Each number is 500 + 50 x the weight over its row's rms, rounded and kept within 0 to 999. Layers, rows and columns count from 0. Numbers have three digits each. The size before them is the row's rms in percent of the matrix's.

# layer 7 attention output (transposed), 64x64, rms 0.185, rows 61-63, columns 0-63
110:460485532511454521492572491419490491545505481444411509465487514470467528418477522520468526444551469461464532465526414515416495616554589459624446568518478528612492625521533453544465520483527492
114:494426520394531495517505539424527528575457497511471443535599586412504592512569463623455473475541606527472491481495566457512446464513482470530428472512515510576534484516451489445560528587528460
098:424505535404410600495498497452516477540407543591420488485498522531574443510494481527555549536485553478523481523467585502369475506494447486434471421515472489505502423519469404503430477504466413
# layer 7 attention value, 64x64, rms 0.179, rows 62-63, columns 0-63
108:418553556448598492469528529456488532341495472603543525449579476530488505549536527527515371547515534543526542407461517435528510521484462514541514519488522547473426512532533525545481383486458490
105:531402527509645529470473503515430446504444511586479480432524464506458565457524555490501550526486474507579558603540584535499467455477508454519469443412532604494519474489476483527568443555548584
# layer 7 MLP gate, 192x64, rms 0.212, rows 0-69, columns 0-63
100:529494494493384532604534540454607564522492534476470571483416566534503390510516401486532420570516413531470488537509520397458460464503541489482474561522488539508570505546415471532446510509545477
114:458499412422424513439460457405525558500538508511458510489529606470543451581411477450555449491464521484470454538511502452486399544489498523456552485481487507545436501519472378582450550488592433
104:446454450453457517496426518453491412564442512523439478486391454585525456558460444535453446423549478453457531453480393426554443538548471508411528601535539455487493483525441527508517492502465420
090:418468443490503592448470445539450502553500568398482501489443524476448479451545482492442502499566477343508466504501481528523544545486521627462506491541572459491434428570448467509484528587566466
102:548490496471477415480446475397458486429509445452502530503479495508546549546617615498550495555511489434395447527484583492575563498440487469462533447493558463533444550462525487485596596505551513
076:473615503444494535495456476539582471573521498506491450450491456551498483434574546519458518527507442494433491625517543447496423460407494598411586519573529518428517459475512458449458479564504437
087:519391549475465439466438587480538534512480543451561548488491488515472456561561480523502483498518439448553612504529580394472468557464517480531484573481421537497512536412395426517588486470562530
098:540466435454405574448422586514549568475511454403439533464472521409537543541467532463437415491526528515614472557572525403500490490467437441419489542487516536451505523551441505503461521492522462
093:481511475582485528476491613504528490512512547508496489536532503433551523595382493446517500443528482409398399513544517417464541514524471518497557617524447443451546413541564453556511530482508451
116:416499538459454550529425523528498466462560444446468557404485563489461648495597418486429431445502525507526562466452524509456477509457445601457510525512479434484501525470506436458564448496427485
093:485464373435523554491425357504529546474542542446527435497507384545492524540453599513512465508494567516487548478462405463497549552511510555492544448462579457500529446450548515481550546429517464
097:537456440488444418565479451466632495468546444464529473523591472492437474419514494444469470438472525582441478497546386540542561491525426565567497561505506438412514508533510474538546507517498411
110:495484477552519506511362409548530522505493454504461476379423615472515516402485510388551450443475484505426464521490496501549414462485445517477494563486524504547498570518459455416544512537448455
103:433612533551504537572410468472557568475523466483463472488547545470428569521547448464468394484579517549485517552542509426585498513431523580515419437439499503534514441467495445442548530428544492
081:617458605612544574424554471563506532489532535483541571459503528571504485448479545435470562558515550506526475529586429530500475479403451550523577471500484578468508534438514549503536518514566547
092:510456396526385514516506363513468521584571514474444491516506432555512538496530506412597476497497600484516514529462498487480469590419513578474534541476501501481473438513416447424495563560483499
109:477474592457459443476427439513559571452558525456518513504478478531439504531541559474493487507476528404481525495566360544594486484449443555404548466580522489568521482535489436477572576565529464
071:484509427416419543442515393506540506384457589485347473535494476493452499440483521457525513431510491521460444515503479506484477478468526500490551542422529446408453464462488454416560553471513573
111:413555560453367518535434482493503474508517472447454495483546466414550548496552443447561541506547460395531511500461556536541575508553389641502524541490442479488589512496490505541476507496464474
099:475510548471482494479506468442487485549461424480478503457582603522444443359499462483589525460556463491457463542519475449496472494507511459513408589520549624472527439490394483560471534464435440
091:555523472414497519417344487458553566530522567524534402588508486434506492480508544518475477508536514555480476456458506544517502573550524521637529522476586486439493471471497464579441475532477581
115:519485433500481534509460571423556435532435495455456535536436526531559444571485489538583583424491551469477501550481512486542484546453523596494519582462600425520440512471442449500463361527492446
110:502567440490429491507435510405500515489546418438436477430400417496485474466488585460539524481518465494490551538557539495427525546417528599460463536525494535510454573523412476389495582514451495
094:458542494532509416492477509442545438559477542494521574438560563536537491496477559482559525418555581498575360531404465433494574544524497532434500490492466488563566426492508425499546497435579502
090:477462496470504505575486382610450532520536428489469502502547537449463562373493500518448608527476580474582492520508442555416526511486502558450498421514519520427548507577590468470497502564477505
091:458407524471505526476502596424557487510481548449512494448458533396462532511468528456519447506573482371463483536480557355547494508520510511478456589494446546459527510470507537529556420427586472
106:463564496426533503574525557472530522512535483486504561438501491423502597535509500402643516438535522434494468515458462485404526667465573468449452510495539487434559499529490464487486493531508543
089:532519465461479407533481529456492517394431437519510514458510473643508508503512579477533587492501411509452512519537461530596500432497546408455415528587541469542525449563476514494568573555528494
079:475504489495460504519396528537587459423494475479564472483469510436475599479499506359521460474455510466544519514469564561555415449534516507468511578501468504627430520502509435533546417520397483
100:544551581430486523496509531425494510541507519476496348566514519544474457570512574516573475501424563526531446469441445462461597509540458516507535463524605495482477517489565451607492577452552541
103:495392462486497520454457353453479464547564506455426439544557470392466576591464492526595561452509491487509480520453490449545457540484429485492498515547591564572445516522476528498506466495574519
092:496590534417541512396486515493568516522481401434544488536484442483504541461494467452614512545505592539518481479575439539480426468503490546507586517607559496550498488588464426442484553556522481
093:507504476469472468560562484493540479587535433560523441522484515473504589495457454453451487503476604497548563391581493480435484506405406529521610560481568575491505529485541510455532532480383504
115:558441484494499484406500495504526549511498523546398499505542531390485606473480535382518528471568532535520514533523520477560356446485528578427409558524507522483496451499441464491512494605533475
094:588481450508564413453487523450529515534505524497569532423598489457513456424498589489545516505540471500497445471530575526442433504480512501500627483568423415535446589493526504535626474527519493
080:372506480528473506539423443315465519520525589436569458544563509436605535501496484428475525526519496445468483528514478483537456524532505596484530459547477541478504536539522551541495450556550540
104:483445506467540532554526507454537502512650428552544528465483488443455495519510538427489537469548608488423484563533568440425433505484547554512522578444488494500484504556564434495473598479571595
096:477529538445546497532521459504545436512475494552523537487500525576565516468444504511555518509485631498525521426388481479382444569449435499403539549597550512443505470452498474469529370475525486
089:507494543553491463499498475415512466540563411445498521492486430566511479547454548495488534557548534464540459618488517527539426530492379532475521554476487590582500431449490463417537453495461362
093:522433434558407495490466418470493519533485450536430499487576670462491447524468450562580507480508437470462493599504523472516442603505442452403502551440492549518499427476492493513527508511489452
107:548434443482504533500446506491516480417531411429439456549523564483505554454540462501475545518508594409565397463498490391522491466484482551575483549573522540493454435401435501515461502548584456
095:543396570479381423449479479518536437524506547432502535373540574457447572459544495461476497496518412464525541446485484565582475512527520522472406492477537476457449561455456488505449592534509517
078:427473505565492445508508360515473483431582409515483533476460480619427517558541560445490552463485505451488497528484483470550570515418475538482517483529522507363414429583477471504513483514501450
099:456409544523432515454495446472498521539552538407495433476450434515507467573491618513588478407587528518519412546522482588514502597516516490471596486559531442403513495532524499507528520501501437
092:450359599482554512554443408457519539583545507506512478403499513498463510458538503461518570505570561525569505509556456493557499488482479583467545486530505565443419529534434503521571484437398504
101:513425479479492425564456464544499425570462421499436485419585440451546479565525499449499556453511469601440395550504502504550507565443454463531574502484505485482582400526502445522495447547555450
078:636570412491476582376557475625473383506496601511530488536488497512503446529568528450492467524489444449519520500518503543543500523579539441507535493427451473472523499470476563469485487427494498
097:411497518505457566437375516562485541410489431502479511490500480499441572383500534515558425393517395561493509502512518535555518479518571510425436533435512469445467450495570501496472494551477435
080:505456531482542463531479410528535508476576476447457601466500540555537538458525511476442510518538459513545397600463550528506524560426540527457559465481556486481479344612510409513441489529513529
100:456371455491464561501492439420463397525517518521485527458551472488484496469567435464547638500464532466424536555481517535504449522477523515458458468418568543400506454517520479605451519444558524
072:587618549508500512420488489514586509522492485459483486461469474500490537503599583460580528485527477539427404456473498416539476521547445510535529441426563434476539441471428395516413515546497470
099:497506501480470363550521508573507523479587437488472647425546481567476502405601499420503591529492581461520498514521507576525473556503481502472484531512585570493524554466444479481474475561495527
102:548505500469489494450432495524549444409436482442540511536504523672471529445447447443524487503476595465512415537475485424508454451527451504410550551512528521527551412503446460434455525579508449
092:503547532534470457506521438583537564485472461619481493578560417544554473557490431482542490485370411546480405439509512474515451531508445482564606526501493472522549451508516478438500500583432481
119:493504510524416438466453416380523471537504511506479440509498498480466517635563572456512408471544458462479538534450536467475507564548515545465514452565486640499577428492428464445540554494522500
089:532427522508469553486453494594513415541598472437473451514556571436452535526502476432450571478595491574624474503502456479568560471510444492527452530501578462584430483543530457499469444450532510
088:510580472451430579440485418436523547534429563455529383471521440586513448554502510451473495533551519417600457534477523428504541464414480538494555516477524438443464482467524457502419469466577508
099:473438457552367463475503403468558553499577452437494465523534537507373449525496464473449508485569548420506497483557488489516449502402524549517500533597497484527540550511550435517444412535537433
110:516431498509590572494481457486616607581460434483510470491532439499542590442539503480568514460445526408518468523386441489508499414506551526470479476499442536558513439574443446445451495468502478
110:443508586498456533567455478513480408546479508463504503428418495443538499544555435507515510465435433489567550456468435507537499498475457547559485560489564605479522491544521443422542529646477401
097:456427460512418519440473482472548559449441466571408428447564554485563527547472535539488504500527592510414396481409539501472523542466475601493482523470521433475408450504503420439495532512437511
105:475566574440481458507449432517534494548553522497508467507532486501404555386516478530494532482530525511495516464640447522522570536626525462495538584614492498515548473516636454497509525503463512
101:553453430390480480511452565511546558572429469508460541477523493492477541510473464508461497405438527542397471512519507541532474573515489503408402439478539470434547434558434466523628447495456469
097:507500591437492492488483441539534529554531449440493505462476550461491543474536570550522499392584436475474507533492418586537459602541476365509390535594558529473437488472505491528558531515517465
113:549571514444514474518365442485462513533591462584416494508525393527535478440538358474552563504489512406542444499445396438528493522476488508487480483459532507515480550520568468500527466515559527
123:545467563497499512499421540553533548424515503473449484427516526534558518432535564453571495497551518566447494442435504478550494594481444604454473528527530594481476478485548486570560424570546369
114:495422486369439533532503456517581571531460530555511441416424512447556516511494496464563507469477517477557448515549610403454463501475527539470496512523464509474490537501363491557469535577568444
104:462349446583421531483501465465585491626465450526549495528429513517550529481522501465477446566541472456529516509440517450454497528544418491510376487548506504523492486476506443510567484609551522
107:500456536517463464452490542411543509488609537459462493465408527529618560524478486462499451451514519407564550533630557478548461543487518535491460595554489455549422442467418467473523478523457534
106:472413440513495448416421499593526479622637512492510551532532492523422493512546502483474561508482492458511473571561506569465474517488474599523529461473490557400472472510510385491464548535540458
# layer 7 MLP up, 192x64, rms 0.225, rows 0-69, columns 0-63
102:526506612540604569493491533521430586491516467581494522512463506468413501529480484513552455463474565479569515507578554518422522551526481506439621413526488412470561526462530531443537413537552494
132:548489523528489527556620525477566489437508517605368466511462574420548487504411473596529453551489569428535529541515468514538471444374517468473507494555519460464535523460533500447498502446447475
097:451560552565458396572589533538524371550525449465510508490445531401456471515493499535600539444497522416568497540607529538500573580544476539481499505517507466535550451495437464513508484541509554
112:502569553504467467498590564626493484525500593491508505520619419560538516513442544470442565540496434488461575477494468483528412494442524529572586426485431478509489554428504525566495489555519558
092:504450468507523611557546547435513503484504496506398499493506529543429535507505623464564518550470521552440548434468468489517589539500573457462436575556548502508529556412565501525569527401420491
101:648585488497527484418534475612558330535527622533501538464507486519470423492467509501453464505474452470523509515532513518571495571532524512533480543490492470519542492408571505484502497529499563
090:426554484563489494513533468471509493434520585590473500470536530414603569444451489555474492623473539529537452546494464594507467436447480500479522440503518545579523553430529566436455543476407547
100:514544529505472425509437422525438503537513506485590519486415421407534473564512490418461517568548577595480466394484473419460508434475554490435505400447446511489534518524510471420477550513470554
100:404547387470453510473461504529606542469524491501587484446440423520544488519481534451570478532437489459543580496459452504582457464554573445489500423569509429536499476529467526530448427532590562
113:492459418434567388421549560518502473511458460524506506550528553381488494470530465466429577492465427487468500506422493511500493538552557500480567499488440506510380420512494452559584502453510602
098:416548361451621559498445417466518549436473501512572482487502477536514565524508462511516472515453601501509504532463535505577610423459491481432479517506544491501489407549592502535531465555473486
111:447463409476551581457441451465446512474474561514588505445464451496465509536457436479539361494451488551455524546532500464544451428552508518567502451482441453591433462512556515500487524396411535
111:506479562541444486421473516549514549500415543495513535569401461551502452555448533594519517483480505426448489470586472442430484482517520634523537462474503541501575507498403556595437430508555507
101:486506496476519511552604548492478505613589545460491488462572596424449563507468547493422550450454507444506512440489514470386406544525473494484575547516405451499532439503509502519445404487542527
079:392548485525476403482447380440417585446503503463528531442487431613450402541571523466545499474423485477470489513508518505513441540523498568463446517434466489447415471517486517518468556448488459
115:639460412579509537442542520483433431488512554473622558526514424581476448538480459482523410489498490483549474540492460480460496571433492508472459484517507471529479502391468527384482502511460565
125:530480533385413481481502394484531455459432559573455487533437561566484460499529509507460529461451553417479533457497441520458564531526518483436502541537551534559599584436513539503417501421457427
100:575542572565504485539567526640479385487529462493537528454520451504452489525489462510495548534511455503571500439591442543445565544500492536562493563474454489527528432395587566447476537529450454
101:465554508499432463410563567479594458535403483468501494539583432499510471529469508476416478594476466570579559566470522486519487503448438592516460491527577429567437623497527524509520499486490500
105:477469457546404461441514487569490480478508464516374517440477485511528483406455422537543515423491553517559518470447432530468489517483489521490498516583561614480388464441475492522467573448382495
100:552511526408490589515520546499505538611544523460431582502479586451541467560457526469447502567508529438541510484532514512534562500459577465448483553474463468406490529537544432442609554546413435
105:446488565481510443397458461577428515481487582490524465429539546529540445513535452368401466486492486506583514565507549450441425578523481474445438552448446499496562464545483471514527522434576503
105:488564461496484518469470486535513500459436535593481395530589466482485503499533508509540525484449507509452409418435528447464502439470474566533526557396551456514536406489610500508453550506579373
102:496492471468427507511505422460534459404533493550455526579516474450429414483478536528463427563490557564439532509542417550544527460562507674582501526529552514534461519569479446485458517523440477
094:504531473500485491508488492493499555559495470500521515537593477495502459470536461485580514524536635530545402545596467512413517444451524533530544437530558449429545514494496537428670410526472523
079:515647432515497512433521448503486467466435524575429487405468413436536593489487500523474432407393546482556494480442516500461515541530574570482491562445480472515511527477553581547504505459534476
102:493520672491510435404529520549489486513534484441485469443399479429502562379465466519535494413531521473494396488557394549512527518491567476565438493505500482502482456494445475495474535547457497
092:488518455500488526505528600390499412539453531386517460484497517491454538399541441548508507505435444394481521441469644447471498412539488482528492518459424525464491591504543488514474560518526492
107:395581442488498575507510485556407559507442462476607488504530529529484482480499489516624452437541531472603463471501412498562556375505480546515563529484467552509505495500552502532451531467587470
098:474481544589490465434455592561522419507508563466440437490497552498528301517430513523516489462489521499498504491485513476549501563513501421558510529508478471475487469440408515619505537431461554
099:506580475421494403540522436517526498431397547532513435539536466505610573553493492531490463466469507468489530536444549415541461509559475533556477528521492602622503502508507495528409460583533435
103:431529531576480512491464462445450556456495502455557477538522407520514549493494489473509465587509502486497385491610490530503454487453487576528615498673485443522551525508480599548511458472525486
085:464521478495539539497469592515545417577508514489508421536570495502562433455538530440457452496507608542458449499461439570417389497526568570534640578520557490447511545482518513536497494485489537
112:548616476546486419579527515427562506490581531559484494505440460468503487507538590424406489583550526536529514472486592477465521388452490518534423470512491529465478583604480486493536484479467432
083:571502480545468461512535582441576525447473530530424526492461513521548426474525508547367484450424465497492555542488485565463509572475531506506520483543474524564428532377435445354527524452493513
072:414445515508529437525449550461410582504450489508451494455456510534413521523602470536438428516527499456502506410550511501482530503498635500583481526429490386459513491525522551465599468492431499
111:459462616517486525543462401497473465516467472485509490533580494521472471543471586566509451438506518516544466461442545504496554349546530544543533430457524477403568508541470545529620563500549455
108:492555515476491531479486506525541545410481430497422438550476509615523463543463435550547411484484596487483577440450519478598467357504511506578516430533529531567439526498463472549454471527549526
106:535441487523578542515468411520480560417497435442514494454451458473482581473540541467558435499437469496438457561532514540452525530526453628444410517497531603480431538537587488487420450455537505
100:516345453513526539504473575556448539517488489507364511491460568435476545482560599493517478505456551527555467656436522546512383503511426490484502469535495472494479460540497503516508507532465527
106:496493571447500456497569501486498462524545513438533482581517402577518447635495483551502533471475527554527523532498471500451544443447543390589455465568469460483462465485392519519510542368541489
089:588482490513587432450538449540471493559525462399531541484548427529480513483573512401510498444523406538595572586596466548498424541527467520496483508544552464559538554524479466565567479516518555
090:406510562414474513486490421444523540567530483468446449502421500509475497452509524447542535487522533538478440441480424496448480557467562548457512598502531377421489496484456407382537514560539446
100:492495459470611462515523489482447413531494554553447509500376490399503542467491436449425613589506482476486519521429439556517460447442492506596466525513487583562549458539481494447486524450555535
105:555459474468538552561509485595534494560577539585505494567435483457485526565513407551574576606466512554589524518590465493541462561490500603473532491531504495483464529535523508475599467455428539
091:527430547503443462450433484503577506510509531494396555533415478623510526469594476493490496470480581518579615450419556521409523514579503563498431452525533510525487425513442463505511562484495507
077:591570452487524495446489533489458436403481485511520548562536554487500468611445553576389475483488459514489512467504576541479462546480504442556464467561437451469541593470487567580454457439412542
092:489509510499498609491488525590542551456474530505456477579604474504593496491459498553532466581454506584486646458498451525490541443532484495487456411524551555473539597549501467541540610498483492
105:403569536477529441441510517380459548471437511581460491576457511440525526556501495475563501434532576528457426480494410537500558509522497481507460587588500496530407511480422474442437553499449436
097:519499518509421519536512481434517521419428524537413453572428491611509446584550522479521490555468446488577505530481582493485509485425486440542483529486521477430554463486363544505527390556556529
100:621631445553529517445530530534506490494533559507513470539428490507540451510434536499496499491494451537570562456480538429556368549529489468504481496425499492485547537452504630592535499422536504
087:605378486489515453577600460531561426520523457519462468506479552418511529495493453542511551466460497499502509466522536503458557581542525410417545427646565496560552519525466517496534468487471465
101:495513581480552524602526499572529495559526465530525443465477503529541472463525487448509535470512477510530475520556543433520541625423596497518574454537540501377423485541546419504580606531440513
087:535522527603521576539512598589512566501412523414538451502476579593573521395522515570557455474535586562471442511536528412493492472485423541520505497457433489559520461481527515540522469521516526
108:445562395493434532527530541421526465395508449465428468511538495527543535529519667593515513483552495514525595401586556482436515500493505535456478463453521552533519484519457495546484509475442457
089:439463510447447507533572515523499528541462487534528533496542563430482533448666444469445517526429480483455494425521431489450551511544591438491564410508486461544529540547528453553419438410480468
101:549385524521499488541572557520469467600574460448471532525485517478451560491494467494558524430609522524373506471598509539484535555501495481518568564540516491556550516495569539422551556563421515
109:586361419537450496478541463449531561510508467512520418529518608543460488521516438470467550376543447530439495427547546560429577516489515450565440474460532449553462494463488500489532447483469535
100:546473482607428528476494495487581547544489489438510506560665530554528492483486506454508532483512533483453430542561444471487539478465515511464419414436409598493459483495506580384463535482487517
111:481488588489468571547529485567520467536460527628433510528550522576518469508513464471561390481480598548429531489390473549615546518548482473556470491503536535433484482509524453504551530589557490
113:468426537509559423602509338532463398571514480553508513531527492505487565421514494471572540466495535516491501565593475467490551493520481527478527490514469464451521434485509514517495545620585418
110:439478575443434554515615508506521542500487451505486599395410474546529467515566506549460580427429443405518518497470491529517473416481487495437430453455473540466452556564516501511578500427481483
103:608399480486478512528457427517470450509466513598458435541589517466533448566518516489490563504584524526521474588482560531428540509520474594558481444547474555507642507515541508451549556489486456
102:539610443438514589527493507547514568553532469400489559530511408407460466459559446478505604478504497497541506455577536520433498526473500487494638490508442474547492548500538522469527539393534533
105:445458437490563464499542354606493528530426510556387455587558429488452490520462506610449420507470475556503548496529501581565549539493511499514533488484541501433488525452443448528469473507464462
106:613508486462440508516430561537452543448546527474516441478479554485495553533486506444522505612430552454521448568586513580469425448494456550585615439481572519474507563531496531463463469550566524
112:528477480542497501504450632563478534415538509487418593551541545579501477536522503433510487472535404496546562480465562626527489517519495471579424505529500441401425450478506453499510578484545474
100:489547458522600521510517481394482495504526524543512404486481525499405490536515493550539554576511532411470512545438601512500479494436570470586516586452529584441554409471470499527526464499384465
101:522555487462487420480462532508473502489476557486487428461532607553515502448348533491461464527523496531442436478587387501475543456481574529516575474401505518509523551523543479564447458396436488
109:602586526495576512504575479531471448468505497600540491450532459527404578533483547454549454465442497444439481558521490602560442471510546594453549456456459497537515410536503446574495497470559457
# layer 7 MLP down (transposed), 192x64, rms 0.181, rows 0-68, columns 0-63
094:463470517429496413491444433441506468419487627406465553417558527450570502550496551441504496456547413531399462517530535504553511483487461475562434507491500517470442466413494432548409501486525489
120:540569506499519496463505519466550488472503516485500614589420600483412526516434502508374508511464522611476451432464493428555536446562500507448513503575545546447520553428517517561573492530519573
100:500458530540510524593546605570414446533502490513509562501530463475572494457467485478471492540509553588472545424491420492468534434440507436471484547413568465531365496491496379555513479464444506
104:519464469551497451443503495509452462474481569512540579567448512542485415471412570545455494551465457509571505506482607514510546546548501492489436568426425405525497484406531363507470434483507564
093:514475419508532493462503579420476462536580408463576555532549494530473544528459567467463451572395491501481464558531500450470493482386516470521493455443493474532435569396580483527494501381470503
104:577521498633587488440505509523545429531512565489550538499491542543472447549436531495402483516496410449513600468460518561474539546585524462469471525489403430489538473481524485524376493436510530
090:487639479527605547484471509551554463526575452527479488480497503489512541479513488473500545450545471410508413412531515566546604491491552535456563482483553393509425433540434445531423527441497513
100:443530522460400532542499521421487431513567559529428457532499538465404555458501519496448556466441513435509511549392596460535469505463566476491523553601526459468445552512504485400448464511429431
100:416577444449476546451423509508527519534612437475424449482506446446616511502483530572504459457524465432556457538474443498505604514587479498496497433525508507562514527493443449484430536425497594
113:623558449533457480489463452534467575581568566436495480444445595499525480452465579546529501418470498455534459428533451447509533539430432447538463459453504482489566531497596533474505478508557408
094:521517517537307503568568582524501532519511433438520524557548424565484482507516453425534460477554453460495471490515497523509448437529486542506508482429485482422457516482556660474527472522479466
104:518515528404543529438372518467491514489522471469472500496567492502517472589550436516570508502581419514548497467495652468494485590507457497518481499444480428420552463402472463569451442512535459
111:515544502493522529491421401480411488556553516522458447544458574372563467496549516520574533506460542467506446494470505550538457531419508530499466565516449552655473547506523394513457560471482463
099:530437474519450478444434512508528520455377488441531412487474506521468471529502476475394584557567548525398490522513483414471537515488607486509425486585490568435592516498546480534527463507576555
078:650498514580584513500595517620620411532480529462455443547440554436532559507507489520481554502540477482492487417491492465487539493472459487505483584543453468518483568548445439499477488565522514
107:594534494547565507504552507570498453477527513472552559546525490474516404509482486501450490505418460548485575443478567533554517499586578419525459538465503460494482448543525311579475464465548513
109:597533524530418519446559517455520556472521604440518559516497557450553467509547471533521526531489504464456619461493436470431511504534444498444502531533525485610545600504418543532510546400437557
098:594528522534559466440521486513510393439522597542489559547616493491450432491409481492445495495440503516514559477451548505526430504532470437484468550514451435472420502493461382474497398454563490
102:488578491550543477588499522479548542465511552424632517570456533533566519527510454527403546552603494466520568462525464589462517531526574492468442599485509543502451404472517494481501493526561422
098:543541520524481580492509504467501491502487487476513554504499480586551494488501522481491549403406451499458464544469439441436405517420476555493465491530535528544478496437547728462547493543502538
104:476464516600579471544602465564513445476546485460488502457511492510381468471559507496505442495532596557541415498489448493549492476465303530528513507529489553565471493443463515447491514476451512
101:566479501542535486450505463497415529462477466512443438418578575394514604450457470543493500475575422478539514519507539466442498512430389515551499546458539530471558445524443530632446526479467499
106:426470488441504542547524485529467500531510413539500435456431480599667569472542530505523488459496584529533462508565478500391534467552504557520476505476485529520439522520489510521539518558481656
104:470509564473435520488486389454562505500526498514500388535540517469499509496484398447524505471546474517333545561504492495477558533502444448550504510519474485530562422592472634482571530515499452
089:558407499496511453492560473545500589354454437519557542556539590429485504532531563588495510493518452485554416471520533542535449508511484541436400511537468592414501481466545523528463479507451459
084:517448532587550457479507492566550497484487532532551479476539521511517482414446551463520511485427533478547449506524497527506558512524496578479469531517470534497438467477458761462445511481528438
101:480509512566528467475518503521516505463540510529579582534530545498523414448544511475545437573476522517519616499478471414575544434593441437523553571444474467398502419518505553460450594542511425
089:577482436451513522536380422470483419491499485588478448461469499458461534562497419540456399633509617522556483534453447436488556519563526524521512527502521487489497505490549519460559538551493578
104:455437537470524580443438528431558536490521537555446563522453439502484563400541503416503488559515528484448522513503624554428405520568481478563492550445511510483517362502515500465553508519430516
105:488472482544399441502528517512467499468520460543448460434505631525479463476549559407559446569407413471568505464480529482599518473508562448415521467455460475525551505445498438546408455456517536
104:544582416494565509495449498401485487480509451543577553479504511480496545523498502545463456413559453494584483536474562423505550433531461498488466517572462545426534505446454663482448416548475535
108:480589508450502530347500530441495540465456542451540458527416522489572479529560516512520414498516566497456515441524466614451542525552642489489541521537480507505533604530506475479552566550469502
090:531475591528585462497565429496519544483437434429459525466539451618450538470452519469510499478527515495468553452488562427538505498541475433405467488483529432470515388581505610499480437496577458
112:482519447541538570485405585455519471486501504542585455473493438502447454567477436607457508462540473477578513499565442498537517428464413569558510582433497442542502602457492492507442434418516510
090:532460424466530508522407537532458474477506395514373488505597446467551462495473500491552552540467511479541513571491463496465456499607486491499457482578353491467484533452455517380470476478563490
078:572556523649552453478592463630559408500464532525476450467466513498515482459514524492460536536548450437490507465494514531528530550463460487485521542408451564438466528411425594465466544505497471
111:440489530495518527462476521455575508534598436566529498557576475469485442615590524571506495524490497574456434491454493516569493504570545500485424510524530512451576503636521470405512499407496451
104:459482573477395503517552544602532544504584465511502487455532484553434578523524495501432545622496533512503461493542516531545507484482455376517420537451523482462509559438513643546469474550530464
109:593473490472450518481478513517536492494556494418503425459517500473597502593559445457518507539509544512456533463528493502541459535512659486443474521555573363477483559573485616520515556528511473
099:563428477530548449444512494521502518486474585464504420494594456509501487479502485442536488454476580519465443365557481412461531510488492536493448446463546483637497425444511590506467531572588512
102:502494457582478496505622465510455471447542509538567424552540572474467579512538525610489535507625524429498516480405525508595555469470389455531471504472527513452594502512533434526507525506514482
093:527554485448509472555545562521552574510506507536500452550490494494519526574395562531549519598537605491503423551441542496498423527428453535454509496511577536419507570551498642508486428515496445
097:424489563493464420562508444438502553451540385535547471495480519574506529578542487483503507500437589491509471543531482531556531437471446510389489468554585629536516468578492533439536508510564443
094:498432516507529502573465479494468423427539550574424475474424445514437492504431495509528507474540484502473540499552471508452560572490420520532501510524551537565490506607548294519500491524524427
108:501506484609536456495604436505426454542465523515459573535497492558530557529479526532483418605498491539533520491479536559487588549515442445495534393463440538431385525492566585565517488539505473
092:484536445517555421546582502491537442510577463563493407423454489467407450485486460532588477511533495444570487508549453539524553496450416506462584483556507500520617542475523498387483550533420506
075:444394544453516492604526550485459600549467492516433454501523450479513545430521440529543516415593536521424485489480470433479496441431475513507520510474599509519492420536480613455525581576528498
092:536509485438551463567402560423484476594419473438611447526441566554466535465516502485452540439485533438515473587489505562498512464480468425509480493461495448479523449517481405475411400566519485
101:505540531389458515562575517496530560470559436511491481537507521515560488506523488528470530531541580511434485560460448464598553470407459514424564491586619534422469465573445470484563544489545426
095:529546514496506454495445572516543481527508544426356527491586575468536501457472481442430454534659506524479524453576536458545514468483554544502452522519488499507546490558528564503577379453468494
096:530523490520458510476483526480461441479476514431539559538458508475440452575440533494484487514410467508568568520479484576446492528511541469520482478513472464512514506422478295575416371452464501
090:455485471470499529464415542383518573497486440537549566504516451534441436563584486532489480546520538466521525420441546632513593420536565473435560480539484433458471512436515542531425463517513518
108:532547468503579544457486600513522477469516474488533491525543507569517533522520474466555505553563538476480497500510424468545477484487378461398464552461537515488483390540494618512390360549481471
093:530535449443527499511489371467458590555497488368524515476478522427474508589570500490505461463406533522446474512482455503482441603406481495513542467512453500632546560555457453458495495493497470
106:490486534527496490456461503528470469425541511406433496578401500498426435473538453521477584467489482414469530443658533451471567492495389483484505441514418522507464411495475487455426473486520544
089:495457460450513623513493482449431407554454545511485496497517490454583489545384462585514563534581551517514523478502508544492593535483445549449570585461421487512597546485483570422515501533497495
093:555507425502604622489529488567514502473469552395531475494486453516463485551466472578537514589571534473534511507512479435564482509474463533569485509485512556422550503498468334562530517559505443
103:486542401614567494539557531534545450526488539487461460483540547498497402478466437562497406514480505435459535501462456514555461476608616471520512513425509474445549481606544502505581453462474547
100:497526499491564472402478461500451543380468385462506458459515503520549534495517549481540406590400533481507573398520527493455488487553518488513421564443452466507520542554496423537433507458497402
110:549468461542621539472506505506549513498517515516441523540552411510497550473456581484494441524547527500453430520645502578451475499480526470481535468584465496575485519546433616418571503433495430
107:543493637523515491500457413497514512502479472442481386391510449458494561540520486542583516491530580456413408527461552417513477553503489481515468484513496429468548402590463524506463419478504495
109:496458531496531443412554647545527548488536474521526543483434430463580460532510532465532481445460448555521495538470463499443434452460321500520527488556480501569488487521449492410513522583520499
103:492505524521586446556574533542533540524517548593543497400493422509487548488550471505548379509534465546519476435521556563572544493445586517424539445431592518491527431538459510445561455491567480
104:558533423503507461472509601537498492520491504577523401497463513467493551532547570453462427473476529488535502557420587552550518402496471645514538486467442416503539514507518495441519523539376547
106:468450458426489447485491436506526490502567564545567511434504513474468566451389499490562469461515572446470409428545505463463405493557494439492560585458442433507454607438490481499440529484546428
108:464541420539559559493499614414469444470502498479461543448567555479438485448529502512508488539511564614455520451448609516569530530456494593504485501601531503524564549514603553509551442496504519
116:574452438536453478527534495469506503451491496564467457597528490549498473515572433476562570535536481425456519427513580550413528599447459452548463560449466628459447488537586446508465536544476484
105:518474449492500536529476566458519518551586347502543452558531514529482553550494487490527476462583518582500486503555500424511411498499526538535477550466482466513540463551430490458510625637458421
105:462531503479469505542490528523566508449450430523452460540444493488474455484502470525509507471466513561669526656559552494535453515571524488489578429501491449611517502558452488505452524516486618